python train.py --num_hidden_layers=14 --hidden_size=256 --num_attention_heads=4 --num_key_value_heads=4 --head_dim=64 --intermediate_size=704 --vocab_size=512 --hidden_act="swiglu" --norm="rmsnorm" --norm_place="pre" --norm_eps=1e-05 --positions="rope" --rope_theta=10000.0 --rope_fraction=1.0 --qk_norm=true --attn_scale=0.15 --bias="none" --tie_word_embeddings=false --parallel_block=false --extras=["some layers without attention", "local attention windows", "gated attention", "value embeddings", "a smear gate", "skips across layers", "norms scaled by depth"] --init="trunc" --init_std_qkv=0.0292 --init_std_o=0.00552 --init_std_up=0.0292 --init_std_down=0.00333 --init_out_by_depth=true --optimizer="muon" --learning_rate=0.0146 --lr_mult_o=3.0 --lr_mult_up=0.689 --beta1=0.95 --lr_head=0.00558 --warmup_steps=49 --schedule="wsd" --decay_fraction=0.705 --decay_shape="linear" --final_lr_fraction=0.05 --batch_tokens=[32768, 65536, 131072] --max_seq_len=2048 --doc_mask=true --train_tokens=708200000 --max_steps=10786 --dataset="wikipedia_en"
Each number is 50 + 15 x the weight over its row's rms, rounded and kept within 0 to 99. Layers, rows and columns count from 0. The size before them is the row's rms in percent of the matrix's.

# down: layer 11 MLP down (transposed), 704x256, rms 0.25, rows 494-511, columns 0-127
# gate: layer 11 MLP gate, 704x256, rms 0.271, rows 495-512, columns 0-127
# up: layer 11 MLP up, 704x256, rms 0.295, rows 495-512, columns 0-127
down494 098:54 52 67 43 62 43 70 34 51 44 74 65 54 60 53 60 65 44 24 38 43 61 40 56 32 67 47 43 50 48 71 37 76 47 65 39 52 39 39 55 53 25 68 63 21 31 18 64 35 49 52 55 34 56 43 27 52 63 59 58 53 73 57 36 43 30 34 51 45 42 52 38 55 42 37 49 42 48 43 44 29 52 67 62 66 44 62 51 56 34 37 46 60 52 67 41 61 44 59 68 43 69 46 09 18 44 70 52 83 50 68 45 28 34 36 88 53 42 58 79 25 71 61 79 58 55 33 48
gate495 113:41 48 76 61 63 51 69 39 36 47 48 54 58 45 45 73 83 82 52 59 29 38 54 43 58 38 55 51 47 72 46 60 66 73 60 45 70 54 64 70 46 59 32 72 40 63 14 49 56 60 70 72 46 41 49 51 75 34 54 46 82 57 44 59 02 55 32 54 56 62 45 44 46 30 49 58 52 30 55 21 36 68 25 21 45 64 43 58 25 48 64 22 23 92 63 62 63 21 46 67 35 64 42 34 52 40 57 29 41 74 64 52 54 46 20 73 56 62 62 13 61 60 75 52 66 36 48 47
up495 107:58 37 66 48 55 29 31 54 62 51 66 45 37 38 26 36 51 19 65 34 65 66 59 51 55 40 28 57 40 88 32 66 28 46 45 27 50 70 48 65 26 70 52 39 50 36 49 61 58 35 18 22 58 48 44 59 49 36 29 68 40 43 34 59 49 37 77 39 56 35 46 60 72 44 37 49 54 61 27 49 33 64 48 65 74 52 63 56 49 49 36 33 59 50 30 65 43 73 24 35 48 52 49 73 58 61 35 35 62 60 43 42 60 48 93 56 53 49 85 41 38 40 08 12 50 28 43 53
down495 103:49 48 49 38 55 59 29 29 63 55 58 46 53 69 51 31 45 48 37 62 41 64 51 42 29 58 36 36 60 70 29 22 67 56 57 33 50 69 55 72 32 63 38 60 49 33 59 46 39 42 43 51 56 44 41 50 56 85 62 72 65 51 60 39 46 36 43 79 57 58 42 58 46 54 46 68 55 48 57 51 70 44 50 44 56 35 52 43 52 87 32 40 66 38 48 50 40 58 80 41 00 42 50 45 66 63 34 34 84 62 57 75 37 37 87 52 57 37 66 81 40 48 58 54 51 37 24 62
gate496 100:37 36 75 65 45 53 63 43 29 75 46 80 58 28 57 58 52 54 54 49 40 58 56 63 64 46 51 46 45 58 39 36 40 58 49 35 36 56 52 36 57 50 29 75 61 45 52 59 48 54 54 70 35 50 26 72 60 52 40 58 42 59 41 35 42 33 64 82 62 39 71 35 47 67 71 16 87 47 40 37 74 50 54 24 38 41 30 69 34 65 61 46 40 42 11 67 54 61 47 00 61 59 24 84 39 59 33 33 37 43 57 73 50 56 20 32 52 44 56 45 54 55 46 47 68 53 45 59
up496 099:52 33 35 68 57 48 31 42 66 62 58 72 40 55 68 50 49 60 44 50 53 61 36 39 49 65 25 32 65 44 49 44 22 44 69 45 45 24 59 77 59 66 28 49 40 36 31 68 63 48 70 39 45 68 23 50 20 41 48 50 56 53 41 49 64 22 37 31 76 65 28 33 59 46 60 19 60 55 60 46 50 22 73 81 43 55 29 77 64 51 59 32 41 25 44 48 42 27 54 56 71 64 58 75 43 54 16 41 42 29 30 36 58 36 57 75 71 25 34 40 75 48 30 33 33 45 49 85
down496 099:59 51 71 64 35 51 35 33 37 58 74 55 60 62 56 53 33 46 65 42 47 38 60 28 54 47 37 35 86 37 49 57 76 47 36 65 58 77 64 62 42 52 44 32 33 60 66 71 40 70 41 45 56 62 74 53 49 35 55 32 31 65 43 28 40 58 43 82 53 64 24 58 58 24 73 69 24 62 37 34 46 50 53 75 89 52 63 43 57 21 57 30 50 31 49 46 64 60 59 39 65 30 51 44 93 81 56 42 48 81 77 34 58 67 39 50 53 46 50 34 53 55 32 40 46 64 29 60
gate497 103:47 56 51 39 59 31 15 50 30 68 59 57 83 85 52 26 56 49 79 31 38 44 32 46 45 50 44 71 61 42 27 52 65 60 55 54 61 35 50 56 47 53 56 62 90 56 68 37 40 64 64 67 30 23 54 42 62 53 55 88 52 20 52 47 63 71 52 75 35 60 54 40 44 40 49 66 49 55 71 58 49 51 51 35 67 70 57 64 53 46 73 49 34 45 52 22 65 36 61 46 62 63 48 43 43 35 50 49 57 71 03 68 51 49 43 49 71 46 57 28 46 48 49 51 54 39 26 57
up497 108:52 54 56 64 50 50 45 17 53 55 48 28 50 60 19 54 58 63 30 57 51 48 37 46 48 37 82 62 30 36 24 78 53 65 52 80 61 42 62 27 55 33 79 61 61 45 59 47 20 33 56 45 26 35 61 41 72 41 35 57 83 58 59 35 73 76 48 19 42 25 53 52 66 85 62 60 47 28 88 60 51 59 75 48 53 84 56 69 51 40 52 52 77 90 52 64 41 64 72 36 62 50 56 46 44 45 46 37 53 59 63 17 36 62 40 43 49 30 47 38 51 59 71 44 52 74 44 58
down497 105:65 35 55 38 26 52 57 44 73 50 23 35 57 38 44 51 54 50 64 54 64 60 44 38 41 43 48 54 50 56 40 52 56 45 70 45 37 40 52 74 48 72 83 60 63 49 37 62 77 47 31 28 62 18 47 50 35 71 50 52 36 39 83 51 67 48 32 67 54 69 79 63 51 34 41 55 46 62 20 54 73 81 44 47 48 63 49 53 46 59 49 25 73 50 59 47 48 39 38 35 64 48 50 54 38 39 40 41 49 37 47 49 44 33 67 34 20 42 50 59 76 61 43 39 53 54 57 40
gate498 102:34 65 66 52 48 48 59 63 61 37 18 81 46 49 34 47 48 69 66 53 59 82 64 49 40 58 38 52 10 63 51 82 55 60 83 55 69 55 28 61 54 40 47 70 48 63 40 59 51 42 47 73 57 57 74 68 30 41 14 24 32 54 38 10 73 53 68 64 67 53 45 55 71 72 57 56 28 52 59 60 46 22 47 67 83 69 36 38 53 60 51 50 56 45 60 40 50 27 69 46 73 43 51 33 88 44 54 64 51 17 42 56 52 29 52 43 52 39 76 36 34 53 50 70 55 55 56 32
up498 098:47 45 41 33 50 46 27 51 52 54 39 41 45 41 49 56 57 58 36 50 28 63 43 43 60 49 64 54 57 30 57 34 58 58 78 33 42 41 55 51 28 79 37 41 50 51 70 29 56 39 50 71 53 51 32 38 44 64 51 41 65 63 14 50 56 50 43 93 54 39 44 67 38 24 14 32 52 44 52 32 39 69 61 47 29 14 75 36 64 20 50 54 57 38 65 52 56 64 69 26 46 74 38 71 38 86 49 44 54 69 54 42 53 49 55 38 57 52 54 28 51 60 47 76 34 48 48 61
down498 098:77 61 52 41 60 63 71 36 33 69 38 35 63 24 78 42 57 56 09 55 57 46 49 56 49 41 56 49 47 34 71 64 45 58 56 45 72 38 29 42 38 40 24 69 23 49 49 42 34 63 33 48 53 45 45 47 49 54 75 39 54 53 55 57 49 58 41 48 67 33 48 49 29 51 73 50 51 60 36 39 53 59 70 85 47 51 97 24 48 41 84 37 38 37 28 41 43 44 37 20 44 62 42 45 08 40 62 43 77 47 35 53 53 46 47 51 49 41 56 92 44 55 47 48 70 31 11 54
gate499 105:25 51 41 51 60 62 43 42 55 81 47 36 48 43 05 84 63 40 35 46 61 55 60 34 64 37 45 62 49 33 43 51 34 63 27 51 40 60 29 64 43 43 46 64 47 48 49 43 38 34 71 18 80 57 21 31 41 33 45 32 63 40 60 32 48 56 62 34 55 45 48 65 46 46 62 37 51 47 40 43 39 43 54 70 55 84 40 45 55 67 82 36 63 56 67 35 44 76 30 18 43 58 77 54 56 54 73 35 83 50 71 35 56 43 51 53 14 51 37 60 38 68 42 77 37 90 39 64
up499 103:53 44 37 58 21 58 46 44 36 72 52 59 61 77 35 76 58 30 38 57 59 50 37 29 57 62 31 58 62 36 45 44 48 56 19 70 71 70 51 25 46 52 33 65 80 58 76 35 66 32 25 64 68 47 47 44 42 42 58 56 58 43 59 80 41 23 73 27 72 62 43 38 22 51 56 52 64 59 15 45 26 20 54 70 62 39 42 02 45 64 38 49 50 52 40 69 60 55 58 68 77 41 51 35 43 43 40 53 49 36 64 49 43 72 15 66 55 59 56 62 37 63 87 32 49 82 49 32
down499 099:58 58 59 73 71 53 66 81 59 59 62 42 51 48 48 44 38 46 36 50 76 48 80 68 58 65 37 53 36 53 46 45 88 56 45 56 49 42 31 79 29 32 23 57 67 26 34 31 52 61 71 28 35 64 33 50 58 34 45 36 45 76 60 39 36 66 80 61 50 58 71 44 19 47 35 64 58 27 44 38 47 50 58 63 60 65 35 33 32 51 89 33 51 53 58 31 47 54 39 49 52 71 51 47 30 52 58 43 37 37 56 64 38 31 59 84 37 48 39 80 59 24 59 25 39 56 80 39
gate500 098:52 24 48 50 48 28 44 53 53 57 16 40 37 44 72 51 46 40 67 31 37 66 46 50 65 58 39 60 62 51 65 34 28 51 46 29 43 67 56 61 86 74 51 47 55 66 47 13 58 26 69 28 34 19 51 52 41 46 46 47 70 75 66 28 56 38 44 54 30 27 23 45 55 22 55 84 58 04 55 41 53 50 77 46 63 57 41 58 51 45 62 57 66 33 44 61 69 73 70 31 46 56 56 69 55 37 65 62 41 47 47 65 48 53 47 63 61 63 55 52 27 40 56 40 39 40 54 50
up500 092:46 60 68 64 57 67 66 72 76 67 20 53 31 47 30 67 42 60 43 47 60 34 63 50 28 54 45 31 42 77 25 61 63 41 35 33 72 54 22 33 42 32 54 35 61 48 29 56 58 64 85 69 51 63 57 62 56 51 40 57 52 24 52 54 38 57 36 56 20 82 76 60 53 46 62 21 73 55 56 55 73 44 47 16 30 36 55 54 23 47 42 52 39 59 53 33 41 46 65 53 39 24 45 38 54 48 43 63 65 48 57 71 64 62 44 35 36 57 43 60 60 28 31 57 42 43 54 69
down500 089:45 33 55 46 28 82 25 64 75 46 04 54 58 81 48 36 55 51 22 70 63 42 40 43 69 44 54 23 60 54 70 44 51 56 64 46 46 59 41 30 43 37 44 57 25 61 55 25 56 61 84 58 47 39 56 33 56 60 27 58 27 55 50 66 42 56 59 36 73 80 61 30 31 29 13 77 57 29 29 41 42 37 30 40 80 52 28 55 67 48 44 53 63 47 30 67 44 36 40 48 31 52 58 62 66 31 56 55 71 48 65 22 62 44 32 39 57 47 49 46 40 67 38 33 58 40 71 25
gate501 097:44 79 52 67 33 33 32 71 42 58 47 59 47 64 36 53 47 46 59 45 39 26 49 50 40 72 62 07 37 48 44 40 52 40 46 44 47 44 41 68 63 69 65 51 58 77 62 61 74 39 37 13 46 39 30 41 44 16 54 52 34 37 24 38 68 37 45 40 53 70 54 58 63 58 47 56 67 34 46 52 71 47 47 50 66 48 40 52 66 50 67 84 52 93 44 56 50 65 55 60 88 20 66 66 29 38 45 62 45 78 74 64 20 33 66 71 62 51 48 44 44 40 50 49 38 55 49 25
up501 099:54 63 26 46 17 65 53 29 59 58 71 51 67 50 86 51 39 47 44 45 66 54 52 29 75 08 35 78 62 36 51 39 26 47 59 37 60 53 44 60 53 51 76 36 55 38 27 49 59 51 65 60 56 48 37 26 20 36 57 19 45 49 73 33 22 51 58 66 62 53 59 45 40 92 48 77 46 48 55 65 57 36 39 46 73 51 54 22 42 60 25 38 54 51 44 47 61 62 36 53 46 52 75 24 42 47 26 45 49 45 56 39 38 66 49 60 41 35 50 60 49 24 28 57 67 46 64 56
down501 102:30 37 78 48 24 58 71 48 45 38 51 32 34 41 41 64 59 34 41 41 61 60 70 53 47 80 32 46 19 32 41 50 48 50 44 30 55 63 62 53 65 17 50 29 72 55 61 20 35 44 76 66 41 56 65 66 39 62 51 50 40 54 60 40 76 70 64 54 64 67 64 55 49 33 48 56 46 61 58 55 64 68 42 54 51 64 19 29 46 76 52 62 48 42 39 61 39 40 53 35 32 66 16 29 19 54 53 51 51 36 46 46 46 71 39 61 46 38 65 80 39 32 58 52 31 61 56 34
gate502 100:36 46 40 72 46 53 58 36 18 67 43 57 65 58 39 51 55 46 56 47 43 17 89 43 39 48 50 54 61 45 68 51 64 59 31 50 58 83 57 40 65 58 40 11 50 63 52 61 53 51 58 60 53 42 54 31 49 38 58 60 23 75 51 51 46 39 53 46 45 67 23 47 35 71 43 42 44 19 33 30 45 46 42 66 44 51 53 64 46 58 12 53 45 49 28 53 28 55 60 55 86 54 30 59 55 62 72 64 52 45 56 56 49 10 43 50 31 78 43 55 36 54 85 56 36 63 76 40
up502 101:87 50 58 80 52 81 71 60 28 49 79 55 53 45 43 51 61 34 64 32 59 35 63 43 42 63 61 70 41 43 55 41 41 42 35 34 39 43 39 63 60 64 39 30 44 70 50 35 37 47 26 33 15 32 53 73 55 55 51 39 70 70 24 67 44 57 52 22 36 42 45 47 49 50 48 61 64 49 57 84 43 13 38 50 59 50 24 47 90 49 43 74 69 46 44 34 44 57 58 49 45 49 49 69 28 60 39 80 69 48 53 55 23 30 62 60 37 39 42 41 32 75 56 38 80 57 45 55
down502 108:74 45 11 46 50 52 66 62 36 51 64 49 42 44 28 52 43 45 80 59 65 57 76 53 63 50 42 77 48 39 60 54 46 21 48 43 45 65 56 64 45 56 48 40 47 54 57 58 58 59 61 63 32 34 71 47 34 52 75 72 54 39 40 53 35 66 50 18 56 35 37 44 70 50 56 78 63 74 49 40 67 52 08 35 43 41 62 39 73 49 61 57 54 60 28 40 60 79 63 52 39 51 29 10 21 88 46 47 30 59 52 24 39 55 40 27 55 64 41 82 29 50 74 67 68 43 20 55
gate503 106:40 58 48 31 64 82 28 56 44 33 73 59 38 37 53 78 52 29 13 43 48 53 53 67 45 47 60 62 77 56 41 36 36 56 70 30 36 49 53 35 25 37 66 96 35 38 39 40 31 51 39 43 59 52 78 49 69 56 48 47 55 30 41 34 71 51 36 62 48 65 48 44 39 56 52 60 47 47 61 34 49 32 42 58 38 28 44 57 56 61 81 32 64 43 58 57 45 49 25 43 65 74 55 32 17 45 55 71 64 33 48 41 64 57 26 50 60 71 59 54 56 46 50 50 70 48 38 48
up503 104:29 59 45 53 42 32 57 45 82 62 51 28 70 44 37 33 40 83 66 47 53 62 55 55 59 46 41 62 55 58 52 72 27 44 60 80 50 65 29 45 58 40 37 25 56 33 53 59 50 48 67 61 28 44 38 52 27 18 21 56 55 38 89 21 49 69 71 49 50 42 61 34 45 37 74 57 50 58 38 57 50 29 35 56 40 52 85 29 75 40 36 56 84 48 45 37 94 58 48 55 73 26 74 50 66 63 44 50 33 64 67 56 45 47 29 69 49 22 32 58 60 57 58 46 27 37 79 52
down503 106:36 52 53 69 66 27 38 35 75 83 53 65 23 65 42 27 69 65 40 45 62 43 67 33 38 58 64 73 54 17 54 27 75 34 45 35 38 41 54 75 38 42 39 40 31 43 46 26 43 43 51 41 58 62 71 20 51 44 65 49 36 40 19 42 55 47 49 82 86 35 23 76 60 55 63 60 57 28 41 61 62 71 27 31 35 76 28 46 74 55 32 52 55 71 65 32 64 29 88 49 61 45 29 39 28 74 51 52 81 34 57 53 52 52 79 51 47 33 60 52 46 31 21 29 38 42 41 59
gate504 095:37 66 36 57 33 31 82 43 25 34 49 78 68 52 60 67 46 67 28 47 50 53 77 45 45 71 70 80 45 36 49 41 99 63 44 36 27 77 46 81 54 26 66 59 70 41 52 66 64 48 04 65 65 47 64 47 40 43 58 64 38 41 61 16 24 81 63 40 57 62 28 37 42 32 67 44 51 68 52 48 60 39 57 28 70 42 29 47 55 62 66 62 54 51 54 62 63 30 71 86 41 48 56 47 39 35 67 42 63 67 70 25 63 49 48 85 71 63 68 54 52 52 73 56 77 58 43 40
up504 093:61 39 37 35 48 27 27 31 59 38 43 58 53 59 38 19 65 32 47 69 32 34 52 35 77 31 41 37 82 40 44 53 30 47 66 60 70 62 48 46 33 45 58 62 37 54 47 38 69 55 78 33 41 37 38 63 53 40 65 41 39 59 56 55 63 45 12 62 31 43 59 18 39 35 49 37 64 43 57 57 28 68 47 54 41 68 55 64 44 44 34 56 50 42 53 58 65 66 54 31 50 48 45 61 64 56 68 27 64 51 45 37 29 33 39 54 30 62 48 54 37 66 53 72 66 42 59 28
down504 094:38 64 72 18 58 50 17 61 42 49 39 73 41 51 12 34 76 42 30 34 63 53 62 69 16 60 27 38 42 37 61 48 62 48 56 32 33 59 75 38 63 56 58 70 23 93 25 74 56 42 57 66 24 53 53 30 49 42 62 43 40 33 37 53 42 60 41 66 56 60 53 49 42 43 47 38 49 60 42 37 40 59 67 23 44 74 33 54 56 40 45 46 51 49 49 40 28 52 43 66 56 60 66 29 50 42 77 62 47 56 60 30 79 36 56 62 40 62 44 33 32 44 44 57 43 52 70 52
gate505 100:46 67 52 54 39 72 32 35 66 41 25 50 47 45 24 44 34 42 61 51 14 37 40 55 47 42 50 29 24 42 70 67 60 59 72 45 79 75 35 46 44 66 62 53 40 76 39 54 55 34 45 38 51 37 68 62 43 33 68 39 44 59 74 66 65 49 39 57 50 39 43 63 49 62 47 87 50 47 28 86 37 57 22 41 51 44 50 65 47 37 41 37 59 64 33 29 46 38 46 72 47 62 39 62 33 58 58 57 69 32 35 42 48 46 60 72 78 36 37 63 88 62 32 33 45 45 52 43
up505 106:43 52 24 50 61 50 78 56 62 53 63 44 59 40 66 54 50 24 60 40 69 28 57 56 37 41 35 60 36 59 52 43 49 43 53 38 68 46 41 24 44 56 59 34 71 54 70 38 58 50 48 52 62 77 53 38 33 73 43 67 65 60 21 26 18 33 54 34 36 57 49 21 54 42 18 34 41 56 54 39 59 46 65 56 31 59 58 65 69 48 67 45 43 35 36 60 68 32 41 46 65 46 64 54 45 69 62 45 42 50 25 59 56 93 72 60 75 65 55 34 33 36 53 00 53 30 61 54
down505 112:60 50 34 77 51 69 59 42 48 43 56 40 41 52 40 45 64 49 69 50 77 36 65 61 47 59 43 66 56 45 29 36 53 59 56 70 39 46 16 51 58 66 43 61 28 44 32 67 73 44 50 58 68 74 50 58 40 62 29 59 52 53 66 42 49 62 20 86 57 47 48 54 52 56 39 42 51 47 66 49 50 29 71 59 24 53 47 38 48 38 44 55 42 04 45 36 58 48 35 33 62 71 67 31 67 37 77 61 36 69 49 60 49 51 25 63 68 51 65 42 73 50 52 67 38 61 36 51
gate506 103:36 57 49 75 63 39 56 38 29 45 37 46 34 56 43 53 64 32 65 83 54 30 48 52 53 65 33 26 62 64 44 55 42 17 45 44 12 55 48 69 36 76 35 66 52 74 44 43 40 32 44 26 49 37 39 69 48 41 48 44 44 37 40 45 59 48 43 43 44 48 64 78 52 33 44 55 49 58 64 35 75 46 46 77 58 69 25 37 21 40 34 46 59 26 56 44 05 63 52 57 79 67 48 42 40 44 54 60 59 35 48 39 30 37 30 62 54 21 42 42 44 55 66 45 45 59 43 95
up506 101:58 44 34 63 47 61 67 47 59 67 71 69 50 23 49 52 51 63 56 59 43 30 51 46 49 44 56 56 39 68 26 42 44 52 50 62 62 29 42 54 66 57 34 73 58 79 53 60 65 67 47 73 59 22 63 56 58 55 43 48 67 58 81 64 78 40 67 40 59 56 50 39 15 40 45 58 54 47 44 48 40 52 58 27 81 50 36 39 39 48 55 39 70 36 52 48 32 41 42 57 41 26 60 50 62 45 65 40 35 66 57 61 05 55 66 54 45 50 62 75 37 33 67 43 62 27 42 49
down506 097:62 52 31 59 14 36 57 34 30 51 17 43 41 85 42 38 31 40 47 39 46 50 48 65 31 65 52 41 45 75 55 51 67 35 54 52 39 45 57 55 16 45 58 45 53 58 62 27 59 61 39 38 47 29 50 47 39 28 34 37 53 42 33 31 24 69 46 64 30 63 77 64 78 36 42 40 44 67 71 64 37 55 60 68 35 65 20 36 29 66 55 64 48 29 24 42 43 59 57 64 84 53 33 63 44 43 51 58 71 50 52 66 56 46 27 54 57 38 22 44 27 43 33 60 27 51 29 26
gate507 098:49 66 60 47 43 41 63 63 48 44 52 55 24 35 32 53 58 42 23 69 43 35 30 58 34 83 66 29 80 27 42 54 72 71 41 47 58 47 48 53 66 68 57 42 52 54 42 31 50 22 18 59 39 58 66 69 55 08 43 24 51 39 41 36 45 48 50 55 52 48 43 59 49 30 55 49 36 57 52 43 37 65 54 76 59 29 64 49 48 53 58 76 64 44 85 62 68 24 38 31 55 40 16 56 62 77 57 32 48 54 41 43 73 72 79 59 66 69 59 36 19 66 76 35 47 52 28 48
up507 098:22 60 49 35 44 56 50 33 34 25 43 35 21 70 46 56 41 46 59 41 56 73 65 28 29 58 48 45 32 58 47 88 52 30 35 32 54 37 45 67 30 49 42 73 40 60 41 70 60 58 66 39 48 70 59 58 32 58 62 57 62 53 68 60 92 70 16 46 63 55 54 42 53 70 59 31 56 72 55 47 38 68 36 24 29 51 34 53 60 56 46 57 43 49 10 79 32 45 63 50 38 60 57 49 77 64 30 46 65 57 57 59 43 53 40 51 66 31 53 53 45 33 61 63 39 51 20 46
down507 092:57 81 44 61 52 57 69 60 74 52 44 37 56 43 27 62 59 28 37 21 52 35 53 74 49 41 49 58 47 68 68 63 25 42 55 25 24 63 53 76 57 26 40 48 40 48 55 40 20 60 30 51 55 64 31 67 64 47 57 51 32 41 85 75 46 48 56 52 67 26 04 53 40 37 47 50 66 55 19 30 32 30 43 32 60 40 74 52 71 30 64 60 58 48 59 43 53 69 43 28 26 69 43 40 47 41 58 43 53 59 48 63 55 65 48 48 54 51 45 39 44 40 67 38 46 46 37 54
gate508 094:27 40 48 41 55 77 62 78 80 56 32 42 45 55 51 23 35 39 41 72 70 54 73 39 28 51 78 41 51 54 82 40 43 58 59 31 54 39 54 62 40 58 34 39 23 27 71 39 51 41 45 37 38 39 62 52 31 79 31 53 61 54 49 55 49 63 66 81 41 43 53 51 51 44 63 45 45 43 57 66 68 37 70 25 56 47 70 51 50 39 54 32 60 62 56 63 52 39 44 49 43 58 41 67 36 39 49 66 42 46 43 41 58 40 40 50 79 06 51 49 45 87 55 73 57 84 82 83
up508 094:57 54 45 78 62 46 44 61 53 54 46 56 50 61 51 80 33 65 55 62 31 61 42 66 43 45 52 62 69 69 63 24 50 28 58 49 43 44 57 71 46 48 65 72 54 38 32 50 69 47 53 56 72 50 36 68 45 41 17 41 51 67 65 49 76 68 53 76 26 56 58 22 49 26 40 47 43 47 40 50 61 29 86 45 63 47 60 46 46 38 44 77 28 60 58 51 28 21 37 48 45 44 72 67 33 43 28 60 23 60 69 38 49 42 46 39 41 60 39 70 52 46 38 24 29 73 66 59
down508 093:25 55 52 53 49 40 68 72 56 48 27 58 44 24 79 39 42 45 34 59 55 47 63 63 61 34 39 42 40 27 41 71 62 55 56 42 54 43 57 74 45 59 26 45 38 38 68 68 43 72 52 81 42 21 55 51 51 59 58 65 68 39 34 23 44 44 58 47 57 51 41 46 47 56 58 35 23 57 65 75 44 40 62 56 45 32 35 52 59 44 79 41 54 66 26 82 23 41 41 50 66 48 48 31 26 22 64 51 46 40 42 51 56 52 72 44 63 49 50 46 69 12 44 54 37 24 48 75
gate509 103:52 38 47 42 65 43 53 74 01 59 56 33 37 37 49 29 63 49 43 62 30 64 37 28 27 58 54 41 61 58 55 25 30 29 66 55 55 59 49 40 72 74 45 27 53 48 41 68 34 38 32 39 39 73 63 25 40 69 17 62 40 22 45 42 38 26 33 61 23 34 41 39 50 49 61 47 33 74 58 47 61 50 47 25 41 55 50 63 56 40 27 39 35 46 51 62 40 45 62 30 18 66 27 70 68 57 49 71 75 63 86 62 60 43 42 30 42 46 55 57 09 66 28 47 34 32 78 35
up509 105:55 48 76 56 43 48 31 60 17 63 47 51 58 60 17 44 42 60 30 72 48 54 44 62 42 61 38 26 29 67 47 24 37 72 58 41 19 58 63 46 49 50 71 41 56 33 52 55 19 52 38 53 30 47 55 27 36 56 44 62 28 49 33 49 56 86 81 76 38 54 35 37 55 54 53 64 43 76 39 59 53 54 67 78 59 41 33 43 39 77 51 36 26 32 37 51 34 51 42 37 43 68 82 71 45 43 48 24 51 64 22 53 46 19 45 35 31 37 49 40 48 51 47 44 48 34 64 24
down509 105:47 50 26 37 41 81 59 58 47 53 46 57 30 42 67 48 19 70 60 39 68 66 58 49 33 52 44 42 52 63 62 58 49 62 42 54 42 58 35 63 36 59 61 45 46 56 25 36 73 53 53 46 51 60 46 23 96 26 81 49 44 72 28 59 35 46 51 60 63 57 47 38 56 59 33 45 59 45 27 48 26 33 52 53 41 59 42 68 56 78 42 47 53 34 42 43 37 54 80 66 68 58 60 35 63 37 52 58 45 63 67 55 32 43 64 58 51 79 28 53 85 48 38 61 29 35 47 42
gate510 105:69 68 53 42 28 70 48 49 35 46 38 23 53 57 42 41 54 54 48 22 58 46 52 36 38 85 37 61 55 24 47 48 59 52 43 38 58 66 67 58 37 66 62 16 45 34 59 46 29 53 29 43 41 53 29 31 31 47 35 54 40 51 66 44 41 25 48 60 35 51 26 84 33 49 64 89 41 43 43 36 72 65 21 54 64 55 38 83 61 39 34 62 58 64 39 55 45 41 48 45 49 59 61 42 19 60 57 99 64 54 49 58 45 43 74 36 68 62 45 50 54 63 52 32 53 47 30 52
up510 097:53 65 54 65 30 47 56 60 56 32 51 19 29 46 32 29 52 71 63 47 32 12 54 63 43 63 53 37 40 86 52 63 43 59 50 78 67 56 59 27 49 64 60 61 40 58 74 73 76 57 65 73 26 51 25 49 69 39 53 72 83 65 33 48 52 31 63 36 42 51 61 38 51 72 34 50 59 56 63 35 64 71 59 30 50 59 40 52 53 45 36 53 61 24 28 52 29 52 60 80 64 54 51 60 61 56 66 35 41 49 35 56 48 57 36 50 55 48 56 48 36 75 64 57 45 45 79 50
down510 100:22 38 58 63 48 73 39 42 36 60 65 57 75 44 40 76 71 40 59 39 69 45 60 50 29 31 67 51 49 41 03 47 37 49 45 54 53 47 64 47 86 58 53 56 49 62 35 61 26 38 58 58 69 48 35 64 59 35 39 40 49 29 29 37 38 59 56 51 35 54 46 33 39 57 39 42 59 35 58 55 25 52 31 39 55 41 64 77 74 52 69 73 57 15 41 26 50 65 07 29 64 42 44 43 48 45 52 60 70 50 38 42 43 57 68 50 49 16 40 72 63 19 50 36 64 51 41 32
gate511 100:46 73 47 29 52 55 63 54 60 38 43 53 59 77 27 45 46 86 42 74 12 00 48 68 55 45 53 52 59 47 45 76 90 46 75 68 54 43 35 70 40 75 49 49 50 39 50 33 52 58 31 71 41 07 48 32 58 68 58 47 14 52 46 47 75 38 52 48 57 60 53 40 53 45 48 51 37 67 52 70 44 64 57 42 42 46 55 41 57 40 61 60 36 66 55 64 46 54 59 49 17 64 52 37 43 46 53 61 49 39 48 55 50 52 56 39 42 21 30 52 64 51 68 40 74 58 25 14
up511 095:80 46 84 66 43 77 38 51 48 77 60 25 51 50 54 45 23 62 27 55 64 27 39 60 41 40 29 66 23 37 18 36 39 62 38 55 79 42 53 44 75 50 40 66 39 40 63 31 65 49 33 65 41 22 80 57 78 67 61 32 58 41 53 46 63 35 58 45 28 57 13 28 43 15 51 36 59 32 46 48 69 49 60 30 51 53 58 58 47 56 56 69 64 29 68 69 41 44 27 47 64 43 45 45 45 70 35 52 47 46 55 57 61 49 43 41 49 52 51 24 77 38 52 41 31 55 33 91
down511 114:51 39 76 54 46 32 33 47 54 39 84 26 59 41 58 65 51 48 65 43 72 39 57 52 79 44 25 51 54 66 49 66 39 24 23 56 35 54 71 43 51 50 57 41 30 46 43 55 44 50 34 64 48 55 70 63 31 62 55 75 36 38 52 35 63 16 75 39 56 36 32 62 18 23 43 51 43 43 41 45 42 44 41 53 30 43 37 37 74 63 51 58 58 45 40 44 49 52 66 36 34 80 67 56 36 62 56 61 27 49 55 61 52 47 74 32 54 33 37 76 53 51 47 43 33 53 54 48
gate512 097:50 54 50 36 18 32 33 71 43 55 53 21 89 80 47 62 47 55 47 79 58 56 48 45 31 53 20 39 39 77 47 73 62 54 53 74 49 60 87 43 72 62 45 77 54 55 55 53 13 36 42 48 27 46 40 47 37 47 25 68 56 54 69 54 57 70 57 48 74 42 81 71 54 38 43 51 51 68 43 90 54 45 52 49 54 51 36 50 58 81 45 38 33 66 60 43 50 56 60 52 57 44 78 30 35 55 28 64 48 42 50 53 34 76 53 58 43 54 34 36 58 63 60 47 70 34 23 21
up512 096:02 16 25 39 86 65 56 51 38 36 31 53 51 37 41 32 82 57 29 71 69 36 39 49 21 67 61 58 51 64 39 51 52 63 65 58 29 55 28 67 42 52 80 32 75 41 60 54 43 58 42 41 52 52 42 67 24 55 37 63 39 70 67 66 73 41 52 72 51 60 41 64 40 46 49 40 63 53 35 28 68 71 65 50 53 65 51 36 41 21 73 46 65 50 65 45 52 50 37 62 53 35 69 18 44 29 63 41 43 20 60 69 45 67 55 62 44 47 49 46 41 54 40 73 63 62 46 46